Weights of a small GPT-style language model, trained from scratch on English Wikipedia.
Size: width 192, 6 heads of 32.
Architecture: LayerNorm before each block, tied embeddings.
Each number is 128 + 32 x the weight over its row's rms, rounded and kept within 0 to 255. Layers, rows and columns count from 0. The size above them is the row's rms in percent of the matrix's.

# layer 3 MLP up, 768x192, rms 0.346, rows 714-767, columns 96-143
size [106 115 112  98  99  95 106  97 101 110  94 107 109 106 102  96  95  98  90  97 106  98 103  95  93  93 107 105  85  90 100  95 107 100 109 100  97 101  93  89 101 104 101  94  92  62  90 103 101  90  98  93  93  93]
[[124 178 164 141 186 103 147 179  57 171  95  82 129 198  98 105 110 151 118 119 159 150 100 145 133 136 211 161 159 135 111 167 149 136  97 127  92  92 173 105 139  68  93 101 148 137 185  98]
 [109 159 158 106 101  74 142 131 153 160 128 168 121 130 147 197 158  98 135 148 131 105  59 145 164 110  99 103 143 115 111 141 127 100 159 134 157 148  98 133 124 113 147 132 153 113 101 169]
 [142 103 152 166 106 202  91 151  73 158 131 106 119 110 132 122 106 106 150 122 139 134 120  87 143 115 111 157  98 108 158 180 116 146 117 136 127  99 143 103 118 129 122 138 173 107 111 136]
 [181 167 121  73 182 136 103  91 191 152 121 138  96 153 169 107 103 136 163 154 192 111 125 135 138 158 144 101 174 100 107 184 117 102 134 110 145  45 115 181  96 155 143 107 160 140 147 111]
 [121 207 131 175  92 160 134 162 115 182 133 155  95  77  97 140 105 187 116 131 158 136 143 131 160 159 183 155 109 100  93 119 103  94  49 193 159 129 138 139 124 124 114 154 103 131 136 148]
 [177 130 164 128 147 149 125  87  94 187 142 141 156 134 171 144 140 203 128  91 150 131 129 161 135  55 157 150 157 102 133 147  67 138 148 132 157  93 113 144 169 162  67 181 143  72  87  71]
 [ 73 165 145 116 136  96 150 140  82 166  66 105 169 129 144 150 138 122 108  68 151 164 128 111 108 118 154 163 162 139 129 145 112 137  61 104  30 180  80 141 112 131 117 115 144  90 169 122]
 [141 152 178 127 106 139 106 137 135 122  75 222 144  70 108 125  70 128 105 156 115 173 139  93 129 167 119  90 107 122 202 144  89 153 160  94 123 146  75 134 139 123 131 162 153  80 102 119]
 [132 167 146 184 139 119 111 132 102 174 107 181 178 133 139 200 117 139 124 183 113 114  88 125  89  84 107 132 116  92 121 132 168 163 210 131 188 149 147  97 178 157  97 131 136 135 128 128]
 [127 137 154  96 143 102 138 104 109 166 140 190  78 160 125 127 134 190 131 159 111 131 114 163 113 115 101 111 102 101 124 113 181 100 144 149 158  84 136 130 153 121 141 158  97 152 131 180]
 [186 129 122 229 113 124 104  52 136 142  69 157 103 198 117  85 156 180 103 138 158  97 150  74 111 131 163 100 119 140 131  73  86 139 149 117 123 136 122  77 195 134 136  64 130 132 124 107]
 [103 104 175  82  78 135 136 130 120 151 108  92 150 118 145 154 115 187 168 116 179  28 120 180  97 125 213  98 141 146 142 198 123  67 188 129 191  82 111  62 163 111 103  89 190 115 134 110]
 [169 133 115  96 110 150 134  42 175 117 119 184  82 131 129 138 138 161  97 149 163 134  40 164 121  95 146 161 161 163  74 163  27 133 148  86 152 107 124 111 102 153 116 112 111  96  48  99]
 [123 106 145  63 122 113 166 179  95 135 121  90  96 133 108  73 147 120 129 105 122 140 130 111 138 130  84 125  78 133 136 171 202 144 163 173 165 117  78 133 113 145 168 123  58 133 122 153]
 [132 162 129 141  80 176  87 124 115 156 124 120 102 124 135 166 142  86 132 176 124 150 152  88 162 121 184 148 156 155 118 156 140 114 121  94  80 163 124 116 133 147 161 208 217 173 157 214]
 [122 117 121 131  76  96 173  95 123 171 110 102 140 135 106 138 140  99  96 140 126 126  65 156 135 105 135 106 132  98  81 137 178 137 111 154 128 130 147 169 164  94 184 142 128 112 108  98]
 [126 152 153 121  96 152 156  96 111  83 152 106  56 131 147 182 110 200 112 145 144 105 154 101 128 113 101 177 165 153 175  85  92 169 159 107 181  95 131 211 120  70  80  98 135 142 180 107]
 [142 123  97  82  30  95 141  68 166 191 161 135 110 156 155 143 135 137 224 127 130 109 123 166 104 120 122  91 126 113 183 174 154  72  93 119  45 180 122 175 137 167  97 143 166 129 126 110]
 [138 109 116 160 117 125 144 129 180 101 114 114 101 104 150 167 155 136  95 107  70 152  71 147  80 151 170 115 145 142 133 160 143 160 152  88 132 113 148 159 155 166 116 126 167 164 132 152]
 [ 93 160 100 148 133 122  90  44  62 135 172 144 113 108  82 165  39 172  96 195 130 132  96  90 130  96  94 102 117 144  94  76 140 134 119 184 185 167 160 137 112 143 123 182 131 187 145 128]
 [ 83 139  90 136 166 113 133 125  75 115 182 168 154 112 168 163 124 132  99 145 109 140 125 156 141 132 129 147 127 146 189 122 146 182 160 167 144 140 145 117 105 115 111 111 123  70  69 147]
 [120 111 139 154 146 121 154 131 102 163 161  78 116  95 157 188 109 111 174 105 101 102 135 164  64 102 136  85 184 125 160 183 129  96 145 139 178  93 121 116 198 149 122 139 138 109 118 183]
 [123 154 120  54 136 112  97  94  61 140 169 133 170 122 177 129  72 119 140 101 193  87 156 127 149 100 132 157 114 204 160  97 133 137 150 153 121 134 124 108 131 137 164  96 183 153 131 141]
 [126 161 163  61 101 104 141  87 138 159  96 174 113 101  96 108 138 155 153 135 149 132 113  64 189 156 143  88 163 105 108 112 108 124 134 135 106 157 132  96 112 155 170 127 240 176  88 142]
 [110 133 170 131 110 150 110  95 163 113  76 174 195 161 124 122 114 228 146 136 103 111 121 106 147 103 161 148 161 118  88  96 107 130 127  70  97 109 133 127 117 108 112  76 168 178  92 133]
 [130 141 153 143  77 139 118  84 136 134  64 116 190 149  91 152  85 122  93 124 128 115 115  88 135 134  82 128 120  93 156  94 110 145  87 104 129 167  97  96 163 185 147  59 141 168 163 164]
 [113 136 132 114 132  97 165 118  91 111 112 110 163 174  95 151  95 149 118 115 112 126 156 105 115  42 114 133 109 108 112 110  91 136 149  72 129 124 100 105 113 149 151 135 118 150  94 135]
 [ 96 143 115 174 148 146  96 102  98 129  74 142 146 144  59 165 135 145 116 133 170 119  68 117 147 116  94 173  79 178 169 169 162 109 136 145 142 182 101 124 111 144  95 173 128 199  91 144]
 [ 78 116 106 133  70 178  43 142 135 191 130 108 177 133 138 122 144 144 198  92 155 104 182 146 151 113 117 194  98 128 126 166  58 145 181 110 108 124 120 135 135 125 135  87 129  90 144 124]
 [138 121 148 138 138 176 114 192 131 178 142  84 137 151 120 165 128 134 118 173 129 114 143 114 168  80  73 110 164 150 112  89  89 118 104  76 149  72 175 108 116 107 138 125 126 107 119 149]
 [132 105  66 150 158  83 160 169 132  78 104 124 143 166  91 146 121 181 136  94 134 101 152 127 139 105 157 148 117 113 190 112 135  63  92 160  57 138 124 116 138 103 131 176 163 113  90 105]
 [108  98 179 126 158 152 111  95 115 131  91 129 150 137 102 129 139 109 110 142  82 137  91 129  67 117 140 112  92 149 121 129 102 125 147 122 153  78  88 149 105 108  99 106 124 127 151  51]
 [138 108  83 117 147 219 113 120 144  96 146 111 162 143 117 131 138 170 141 105  75 172 140 146 144  68 132 165 133  59 124 116 144 164 131 135 132 160 137 123 109  64 159 149 101 132  90 162]
 [115 146 177 124 164 160 101 113 127 129 120 150  71 146 116  90  84  86 160 196  96 145 157 101 129 155 112 152 116 119 119 170 127 121 102  91 130 156 143  79 118 142 163 126 126  70  84 122]
 [102 162 115 107 153 131 114 187 127 116 122  74  83 115  74 130 130 145 147 136 175 146 117 131 136  78 130  72 135 102 105 164 185 121 105 121 109 123 152  91 165 136 116 118 144 118  94 124]
 [131  85 145  62  75  99 127 111 106  92  80  70 130 128 108 168 113  87 118 129 188 105 137  98 160 168 133 127 140  98 162 164  94 115 122  55 153 129  42  83 184 119 155 100 167 148 113 172]
 [136 113 138 148 108 204  85 162  81 169 116 167 105 166  99 163 137 115  80 118 145 136 130 120 169  83 165  77 144 154  91 144 130 138  99 128 148 130 157 180  91 129  95 142 120 145 200 117]
 [135 112  91 170 119 140  65 126 121 179  65  98 129  97 125 108  84 120 107 160 139 196  89 163 162 232 112  88 121 154 151 152 178 106 123 174 127  82 144  98 189 161 125 164 134 103 111 131]
 [139 177  91 145  81 177 176 135 157 141 147 149 123 164 147 100 148 155  98 118 167 121 133 128 140 112 103  65 171 144  95 175 166  74 105 122 131  83 117 116 167 125  97 192 125 136 107  87]
 [ 91 138 177 162 125 126 112 157 127 147  94 127  84 110 123 144 191 124  99 135 116 142 105 117 113 191  33  83 194  88 125 113 157 116 151 101 135 145  56  59 127 129 120 166 134 201 150 129]
 [173 107 115 128 153  74  92 146 143 130 147 163 114 110 130  65 101 171  90 129  83 134 123 134 127 131 138 125 100 103 212  93  70 159 139 154 117 153 146  96 166 119 188 121 105 114 123  65]
 [127 178 129  82  96 155  86  75 116 128 152 133 162  71 157 131 121 146 139 144 100 114 103 163 132 131 119  63 116 143 164 101 166 188 184 158 128 132 126 134 149  98 123  57 130  99 126 131]
 [175 144 131  93  73 170 134 187 119 116 103 163 150 104 131  89 131 151 112 143 108  93 176 167  80  99 129  99 142  81 135  97 150  97 116  80 129  56 120 163 143 108 105 118  69 107 122 172]
 [ 93 151 135 165 106 124 134 171 180 186 145 131  80 115 158 148 122 109 167 185  90  93 105  95 110 145 127 107 116 124  80 138  94 103 126 156 142 135 127  93 120 112  86 150 200 136  76  91]
 [123 176 151 101 173 130 132 160 119 192 138 122  91 112  81  90  51 134 136  90 113 104 146 113 135 108 169  71 195 125  71 176 172 143 146 147 116 121 146 128  98 149 121  87 150 127 105  79]
 [113 140 163 199 104 122 146 150  83  76 159 127  98 165 173 161 150  92 140 124 130 148  59 164 140 120 141 111  96 154 111 146  78 133 113 130 136 106 134 119 150  96 107 141 163 133 184 141]
 [173 134  53 111 117 160 118 174 230 148 170 119  88 126 132 195 103  91 117 130 166 159 172  87 128 164 102 141  86  94 134 109 187  81 111 159 103  94 114  61 130 142 133 169 182 223 159 109]
 [131 156 108  85 185 101  91 153 123 111 113 114 157 112  79  83  79 134 135 145  93  91 141  97 109 112 154 158 136 136 128  37 140 112 136 153 138 198 191 138 129 159 140 147 104 142 127 117]
 [143 163 178 123 110 105 157 157  69 129 157 113 127 156 145 183  99 123 119  91 159 139  60 121 133 152 151  88 121 116 173 160 143 111  70 158 126  69  97 159 164 129 124 148 118  72 160 120]
 [136 119 156  88 115  87 117 112 118 137 136 122  78 120 153 152 183 115 121 103 177 103 111 158  87 126 211 109 149 150 107 177 118 172  93  89 154  94  80 201 144 145  44 136 110 136  90 164]
 [181  70  73 104 129 128 118 139 132 155  73 108 137 132 115 137 133  90  99 123 113  90 136 119  72 104 165  81 168 142 126  88 183 196 163 132 118 145 158 124 118  95 122 109 144 119 134 137]
 [ 96 100 104 150 107 124  89 117 152 152  84 120 181  88 207 145  72 110 125 112  47 109 140 118 166 153 139 104 115 137 105 158 137 132 174 166  86 167 112 173 162 118 155 171 117 104 145  99]
 [166 147 104 116 117 103 141 148 148 123  84 150  76 160 102 124 143 104  81 199  96 100 110 209 161 125 146 150  86 120 140 211  62 187 101  63 134 160 152 129 148 178 176 119 106  90 133 145]
 [ 98 120 163  92 107 127 134  97 205 141 110 168 105  63 166 108 110 118 144  59 119 136  98 122 110 137 220 149  97  95 135 178  92 151 149 140 144 189 106 113 112 156 170 113  65 137 141 134]]
# layer 3 MLP down (transposed), 768x192, rms 0.336, rows 714-767, columns 96-143
size [113 113 109  90 105  93 114  92 107  96  90 111  91 112 115 106  96  95 100 106 103 107 108  99  88  94  98 115  93  96  94  95  97 110 109  99  87 110  90 101 113 105  96  92 102  68  82 113 113  91  93 101 102  92]
[[161 124 115 136  78 115 144 157 171 158 125  76 133 148 160 145 101 141 149 129 118  82 137 113 148 161  79  47 132 135 127 135 109 156 193 122 150 105  69 136 110 166 122 125 165  70 153  88]
 [100 165 158 130 139 153 104 176 118 169 115 105 110 177 205 162 167 135 114 158 172  98  86 171 102 151  99 172 144 147 131  89 154  92 104 107 157  99  86  93 164 119 165 197 138 158 118 108]
 [144 116 147 111  98  67 207  97  96  76 196 140 128 135 151  95 172 136  48 123 163 152 110 116  95 134  79  60 133 154 151 119 116 171 161  83 112 106 150 149 147 130 156 120 145  95 194 115]
 [125 124 163 121 158  89 150  93 120 137 110 106  84 160  63  91 121 146 112 122 136 114 111 144 138 163 151 146 137  90  81 124 167 145 162 133 152 185  97 105 109 106  97 168  96 103 150 163]
 [109 140 154  89  84 141  69 138 153 167 112 135  47 163 112 136 134  92  74 146 140 171 129  88 129  68 163 113 130 117 163 145 103  93 167 117 142 145  93 103 125 153 202 140 109 134 106 152]
 [157 127 111 142 128 131 123 124 146 130 137  97  83  79 103 166 101 109 121  97 106 102  99 118 118 112  95 103  96 176  85 140 159 163 110 120 133 163 119  98 114 111 165  67 164 149 158  87]
 [111 116 186 126  71 113 164 143 108  98 143 134 115 205 127 113  97 158 158 113 177 149  85 230 130 196 190 109 172 168 185 145  86 135 118 120 136  89 160 136 203 156 144 113 123 128 207 173]
 [157 140 139  67 135 115 120 163 102 142 135  78  88 114 162 118 115 115 138 140 106 148 118 127 104 147 129 141 130  99 114 133  70 157 168 126 163 158 118  80  75 136 143 124 127 145 165 104]
 [138  89  73 117  88 135 106 108 164 158 126 174 138 175 149  98  96 112 133 123 100 133 127  97 106 134 133 115 130  96 181 105 182 128 141  73 146 115 110 120 156 169 135 133 154  39 132 156]
 [129  84 173 154 142 100 140 117 124  58  89 134  88  90 127 111 111 171 136 128 117 142 127 170 183 120  89 119  86 162 153 145  81 115 101  93 149 184  85 121 148 118 121 163 102 102 136 166]
 [ 48 134 165 101 129 132  98 180 156  80 123 157  87  77 120 119 104 116 130 121  63 114  68 112 130  64  92  93 114 113  68  56  98  79 128 119 102 181 156  47 134 151  79 111 102 130 122  74]
 [128 178 125 133 100  88 124 159 159 132 106 102 153  57 126 113  92 144 115 171 111 153 122 110 136 171 134 141 132 137 105 131 148 122 170 151 117 130  94 108 111 182 113 112 104 179 140 174]
 [125  77 111 126 125 171 120  55 145  93 126 160 106 152 153 114 142 156 148 166 110 134 172 144 190 105 121 123 138 115  98 150  47  97 156 173 157 124 116 134 191 133 114  69 102 120 136 126]
 [105 217 144  62 242  93 153 122 104  66 105 109 117 123 133  95 188 122 117  94 125 215 182 139 135 147 146  92 141 100 124 116  96 134 126 135 127 191 159 136  99 140 126 111  70 176 137 127]
 [111 119  83 142 128 168 111 134  58  78 141 127 125  74 131 198  84 124 168  99 131 129 142 166 148 115 116 107 161 106 167 122 182 168  90  88  91  88 134 119 131  68 117  92 125 133  78 136]
 [ 72 153  99 156 126 159  80 159 150 142 105 106 142 100 136 149 101 165 111  53 120 180  98 121 131 118 128 152 173 180  93  96  61 164 152 151 137 122  92 125 102 191 112  48  34 102 154  80]
 [102 123  81 149 103 139  98 139 154 146 118 136 105 180 151 187 135 120 148 185 201 115 173 151  39  89 136 177 126  96 103 138 159 120  62  65  65 133 110 131 148 185 104 119 118 106 138 157]
 [138 183 131 169 161 114 148 170 166 105 120  85 103 112  56 121 134 111 116 121 138 146 110 147 106 134 113 137 115 140 159 195 121 130 114  83 105 137 110 170 116 108 119 110 127 128 169 141]
 [123 132  80 118 104 171 143 180 119  59 111 168 116 152 119 145 122 139 134  76  89 111 175 164 165  73 131 202  82 137  93 133 103 167 105 132 118 150 118  83 115 102 112 154 134 130 144 121]
 [115 186 134 124 158 151 106 114 106  94 198 155  99 116 135 131  66 142 123 143 156 120  39 115 125  97  76 158 127 126 115  86 146  95 155 158 139 162 171 119 147 101 139 149 124 127 132  96]
 [159 132 118 164 121 136 158 145 127 181 117 127 197 154 119 105 116 160 121 145  74 109 168 138  65  81 148 112 138 144 146 122 144 118 113 138 138  94  67 132 164  97 109 154 176 123  71 126]
 [ 84 164  97 121 113 135 126  89 136 113 109 123  73 163 113 165 169 117 116  71 141  94 140 186 164 215 173 177  41 150  73 102 115 138 123 172  53 138 181 174 119 148 108  93  93 167 129 138]
 [ 86 136 152 150  92  83 115 130 103 143  86 123  73  60 139 172 105 117 177 126 193  79  88 137 130 116 168 143 117 104 142 149 154 106 122 166 152 120 139  90 173 105 134 111 120 151 119 170]
 [132 129 124 102 135  95 108  77 128 103 148 126 138  98 137 175 186  96 138 150 157 119  96 129 175 108  77  35 221 148  81 129 126 124 146  85 145 115 150  95 110 101 192 137 142 140 122 109]
 [120  73 119 107 117 104 139 104 124 112 105 124 121  96  94  48 154 138  76 140 101 112  96  94  83 108 223 133 100  99  89 145 139 103  84 150 148 215 139 125 110 163 146 144 126 167 207 136]
 [ 96 128 194  50 143 104 144 146  88  87 124  89 114 141 151 100 154 120 134 148 124 101 156 147 151 163 124 110 200 162 152  96 124  93 112  88 143 106 147  95  43 143 139 125 128 178  88 155]
 [127 128  96 131 141 125  64 139  67 147 148  83 151 167 144 124 158 136  57  66 167 154  89 151 105 162 137 153  94  74 163 125 137 142  97  65 167  96  97 113 155 109 138 150 109  79 132 147]
 [106 125 183 130  93 149  81 129 136  81 156  95  78 138 108 156 100  95 102  96 110 106  92 162 183 129 152 114 197 158 122 131 146 149  79 108 145 132 135 156 116 161 203  42  95 114 180 187]
 [168 117  97 146  96 104 188 137 110 130 138 165 114 141 107  98 164 148 105 118 157 161  40  85 104 106 197 120 131  98 164 135 142  93 130 111  99 108 149 119 143 140 166  76 201  83 130 168]
 [158 123 166  85 119 170 149 107 155 140  98 119  60  81 112 164 118  64 145 159 161 151 135  43 122 140 155 166 109 140 163 103 165 196 116 135 147 101  79 131 139 126  97 169 154 155 161 146]
 [133  87 169 168 124 142 143 165 106 149 161 108 156 116 120 153 148 131 184 130 160 123 159 126 122 149 135 153  98 172  81 133 121 148 177 111 129 118  85  73 119 170 172 126 156 157  76 120]
 [117  96 158 181 125 208 108 184 144 195 147  89 150 153 109 128 190 119 139 141 118 134 135 142 126 106 134 119 132 150 121 134 149 178 194 150 134 111 108  84 152 136 115 183 145 117 143 165]
 [123 146 133  91 150 136 137 138 155 100 120  98  93 119 137 105  99 154 122 179 153 107 132 185 152 150 189 115 116 146 164 152  69 135  99 150 153 124 153 109 137 159 136 191 117 130 165 118]
 [131  93 108 129  80 106 120 166 101 128 137 114 144 111 104  55 150 153 155  52 104 132  95 144 162 139 143 145 167 163 125 120 177 109 124 165 137 138 178  84 109  96 155  98 126  98  95 215]
 [150  94  92 136 127 154 122 171 106 133 135 182 121 115 162  54 110  96  76 106 138 184 172 104  89 170 120 138 154 163 123 135  92 135 117 100 154 147  94  68 151 105 140 137 109 159 101  99]
 [112  66 112 100 103  86 144 105  95 195 112 111 168  61 145 100 135 163 140 162 171 142 172  95 147  95 121 154  73  55  99 127 135 127  80 120 139 118 172 131 177 120 189 193 119 139  90  82]
 [104 142 135 134 167 166 115 120 153 161 157  98 163 153 103 127 146 122 163  96 128 140 134 114 139  72 159 150 130 128  93 149 133 116 133 154 117  71 181 165  62 135 153 133 117  90  65  99]
 [102 162 137 118 129 114 110 159 150 139 153 143 178 137 112 160 153 129 108 124 102 112 102  51 150 141 119 124 127 167 167  99 156 144 113 186 125 160  98 112  73 165 109 129 151 139 176 160]
 [109 110 203 147 166 102 149 110  81 167 130 117 158 187 109 130 130 172  99 110 109 164 116 175 113 140 122 192  82 109 153 116  60 207 120 116 123 152 124 182  94 148 183 162 142 105 158 157]
 [ 99 168 100 162 114 115 144 141 168 122 142 195 165 149 105 104 137 140 142  94 146 115  87 139 161 118 176 115 170 106 158 122 136 117 156 127 154 141 162 197 138 108 118 139 120 118 169  79]
 [ 67 172 115 174 106 111 142 197 138 120  96  85 163  89 117 109 166  66 119 109 128 122 105 169  94 140  93  36 133 131 193  98 168  65  95 177  85 115  86 185 161 156 131 107  95  89  94 124]
 [109 131 111  88  85 154  92  80  98  75 140  95 108 100 119 142  78 140 159 149 114 136 143 187 170 118 113 145 172 153 127 119 103 151  88 135  82 180  83  99 113 145 122 174  56 126 170 193]
 [134 124 126 144 139  98 146 106 171 145 132 127 155 143 130 114 125 139 107 138 115 179 146 190 173  23  86 112 124  99 138 162 196 166 123  87 142 114 127  83 122  72 102 180 193 120 111 103]
 [147 132 133 108 105 127 110 101 134  74 116  71 163 139 113 126 107 131 165 139 149 110 154 136  93 158 120 194 174 146  78 150 159 133 114 156 121 135 131 145  59 157 117  86 151 120  97 140]
 [ 93 156 151 135 133  76 172 157 138 138  74 115  91 137  79 151 119  74  71 121 119 128 127 127 142 169 170 131 128 140 135 115  89 127 108 102 173 142 154 167 189 138  97 132 121  81 105 109]
 [122  81 112 171 109 113 158 124 107 128 204 116 100 155  75  87 113  73 179 195 116 123 166 127 110 151  94 113 130  91 148  99 140 123 164 108 146  92 117 172 150 121 188 135 124  85 135  88]
 [126  91 110 124  71 148 129 157 141 118 148 124 132 118 193 106 104 151 127 130 118  94 143 127  90  96 143 108 123 135 100 137 104 129 102 147 160 130 171 160 112 159  99 119 100 155 104 104]
 [180 140 155 124 226 146 149 113 175 125  82 116 184  88 106 141 117 117 115 127 103  88  90  62 138  59  89 107 157 131 124 175 121 106 118 163 132 181 170 110 140 180 102 136 193  85 109 181]
 [ 94 103 142 116 141 103 162 106 194  87 130 105 145 163 110 148 116 131 127 125 120 144 168 136 150 185 167 164 155 121 166  94 180  99  67 133 118 124  92 121 190  75  49 167 137 119 147 137]
 [117  75 148 131 125 119 133 232 144  94 183 129 151 182 118  90 144  97 106 102 144 161 127 161 162  99 132 119 117 112 121 111  98 179  58 134 183 176 161 127 122 144 128 100 126 101 140 147]
 [ 78 143 166 184 165 136 101 147 130 118 139  98 137 206 117 115 140 104 112 119 140 177  75 150 147 131 133 155 203  75 136 148 139 111 100 145  94 128 146 137  85 173 120 142 120 133 109 122]
 [106 155  84 122 115 133 148 185 102  62 146  98 131 138 107 169 195 138 147 145 119 192  74 175  88 118 143 110 161  93 142 122 138 148 176 111 130 142 113 146  92 124  86  87 126 197  84 141]
 [167 129 139 102 105 173 133  74 142 105 134  90  99 100  67 137  76 178 185 152 235 162  94  84  89 123 138 121 106 151  93 152 183  89 119  78  87  86 101 181 144  93  92 118 119 126 128 127]
 [155 120 121 138 125 145  76 156  81 139 101  93  95 191 106 111 162  56 120  66 148 180 158 159 128 124  99 128  86 120 151  78 163 102 158 114  77 158 213 150 175 167 157 121  94 146 117 156]]